Each number is 500 + 25 x the weight over its row's rms, rounded and kept within 0 to 999. Layers, rows and columns count from 0. Numbers have three digits each. The size before them is the row's rms in percent of the matrix's.

# layer 6 MLP up, 3072x768, rms 0.0311, rows 14-19, columns 512-767
087:509491496512512456461543502488460522510500533501454521494460461503504496498518493521486481465508486493505494548481541493522486529507526484494488489513491470473514522507506492507492501535506513474494507491498490463444471454462481510528515474502488502514535456469474510546482484461521511494484518495522459468496531492478496484484478556466509456517493486557558484513485539520507511535494537494556514459506503485514525459545509511469550514518463490508513526506512493529496487507516522550518483523543480526530527530520493455527461496481509485518484465488497507528510505485505515496530517466482509514524508475488521510485500490501471497505486464507551501503464548469523535482445531532517492449513489491533495474538491498490516508512558513515467523492525506526469475513490469
105:543525498525503530503495444532461483505460487509502500520435487502527480493450517514521498500493468494519506497506481506496496474519513522509514502472487460520495542467542486447465499547525490556501481495503500488479475512505482508487536513497525545506536493510521522545504455498428488549523482472524549539448498514488514520452527455501503513497476517511488538461483487514472501509489488504494479497511495478507522491505515505473476512497481510488505484513497509522521472525483531520506494474475471504566496468535506461472513498492541509460541538487492514507485512468476503497499480446525536509499485497519476471507533501509454476502531505558504506509486530467512477475498497513470487474514488485512469473507533524465497459519476500498515507485488492535510472493493468
111:495491494506511495459470475462500493464517538491447505467516509567524555458498496512469494495485481473492518539493564505481493502519472514541498492530501486488537522539498520460477469453504495510461522517554501529497497534528484485477505480521529457492491475515517470538482527488523516495501504508475499464491530520476500494457512488484504508493507460496521489531437480487527525528477490492533531513547452513550488510535482517453532451475476431529550522530505530551500554457513502509477563457493550505488528508506515435538467530488467512473536486544528506506524490514519513443474462512492497476531517483472528499523530521513532515508458495507464508518530496490537501498445516471493488435524503471511524523513526468469504472466513487504489530516525501526480515501510514
101:498500540525507482510541529485542551502461489460493509483468511499551527527488528485475522501527489515508514502523520502490526571487498492460536474527478496504520490531498543552533537489521487459509536495507529511486444531507520496497508496507477552487501465499502511532537491497483543506492490471496502537412508486469491527496461538531503476504467529502501487462470527562535523500505503484544475533488462527497517521511524486519492502484530470520479477476505460530485520472531476489505488502489502511502520496547543470508472546512514474521518480544497501465531503513527524489477480494532446417464491481494495474501475506489471516539509517498511484476467487476484531502468494506511480484481475517496486475478510543463449508570471504501472504488498478522516518510483494
097:474498505463494449507533545525474471530513481483474499513503484529515514526522511500471485526483505514518460499474474501496455491506519484484457504518485504476480548513495515544498483477474547510503499498516514491487465513502518513532532469548513490513484530460434459479458459537463500501492481482473526507551481538492500464482514527545490486516467485494535533479527505514512546545522491497528495504476469547492557513522486517549512509528502514457470504579535541507500502499523463501460507528514469488540493504480476448521455474504505528463503551513547478469521505498513524507503502511515485499519472538502517529543472484489518472565502489484518534514514493498515499504497523537501509437497499499489495492498514498492463506484531511519500478528522504486542502508482512
096:510529532506506569505504475529512486510525465517477510527482460527557482514465501504455486525521496521467474527539516483514479481457547472499552550483507479536448541490491492504467522504516475495479493478479475493475475525478497525527509453528478494477452473494522545472496531524498486516460509509503508461515459468488501505524494489492546529488498507531477500516454474483472506500517496473539517512535506487479513483498566528499509496481498493459525468503462469515518510492490514519501505484505508525484532512498499510519493496494469514499454511538497486540499490472470539456540493482547527532502472508529466482492509490505522467493449489517440546458498502517485504537499498553500456468499560502518515490502518498531490531502500487472466504470492487484527465523520502
# layer 6 MLP down (transposed), 3072x768, rms 0.0243, rows 14-18, columns 512-767
088:489447499479498512528464514480495499517485500462470438513490490515494508456523485500497482490489501481507523466545493488500465492481512496511504482497459494550498437521482513531555484496527510517459504516520518481495501514487518505506509527504504508548498495570561507526553487534477491516513528486520509521484489518488543512495494499508486519457521533493494544463518471527528517506474526502473443491472476556496510510533493497510478487506465516503445518486448495493500484481460501524508539499490518463503539494469505536520511487550484496489522551525515515523484476502517510485525518495530552480503516509510507486534473478484497481514559513502487505500487506459470513502484485509499537527472529485502487514481497503498399493537523531480496464516503498494457475516470499
107:456497483511521493491502463513473479496492523476513477499479537470486540480518521486526569513507500485487512488482518528488520463506510484513497494496510478506513431517477496515510496457504490490484501513479445528528532520507497501507490490508500490508494541511518510512513494535543498538506499519506485495501501503512492473526502503497441514517540509523458538529515512466504526512458438482492510513475517554448522523538558415506516487518515514447505567464585502520492505544495494488519468556507509463486496475500498497477485542474521510497531524510483470523521511486520505546523402457482487466440498443488532463493532517530482524513461498496511485476454518505496480464520530479513520467498510500524497512447477489533521504518549488499505545510519479508496518532515503
108:471505522485493502489542497519493481598482506496532471498507511480516506512496513522508520521491495455497476525500457462520508469474500485499515474444450475499474525499467496498472540499550483546450501479486536510505520480501520495503502475510518515508508491503479516465535464520518514478519491466506451497508544440520521469566543494451496508514518493487530471495487523460494465473476493460502496492494518479513490512510475468513487479572513552497486433448509464546488520486471520484476513516516528484529525503511474474501509503520499510514507488473475462488539515535495479478505503491506516497514508501524525478559514501529479554541500492494516510493525488519532495528519515528515505507500515529501456506541470527538511494514504483504486516524496493534498512508453502
100:509534508498497522487465517496492511468523537510524482504531484519505485519469504498503501481510535506523496497490506522551484518506463478496515494526507501519489456495440491541464469539469481476497467525530437529490526533511481507521494503477543505497506512432511505461474459462514471510442486527535526448534444498507526465508490490478474503501494463535486489544482495451517476474478468528492510455490506554477541482496473505509516543456476494470468468469510499490565517547507535505518451521482494486481555552499467494484524517500539502542510493522560486511463530503532476502547512529496485541506521473515521541511509510545479511532516510548535477460439479496511472489481503474525530503541501484513491470516503485496510531445467485515475513512495510489507491513509501
098:469512515522538539495496517494466523474516518545509512521514487522484509502501517479507489506493473523481560511545478480505482517517499490477508509509475458508550436500493481504504496504516486499472517488518540516473488491501530486473558480522465495480480478555508457502515534491511446498526512492500512512491491493495517496502506491526515459509504468508470487510540487477526504484520469499502474504485494465530508511550501502508500491509491484489496521489491494514488511485498539476498501488482500459495468481512452540491534449501468466522516489503527517481500466466534504474491561490504512470480530505501514522493490515462498491486469469469478460474505492522496504500527513546493481492527560507520493468531439540482551462505497489479472573489471479491474526477469498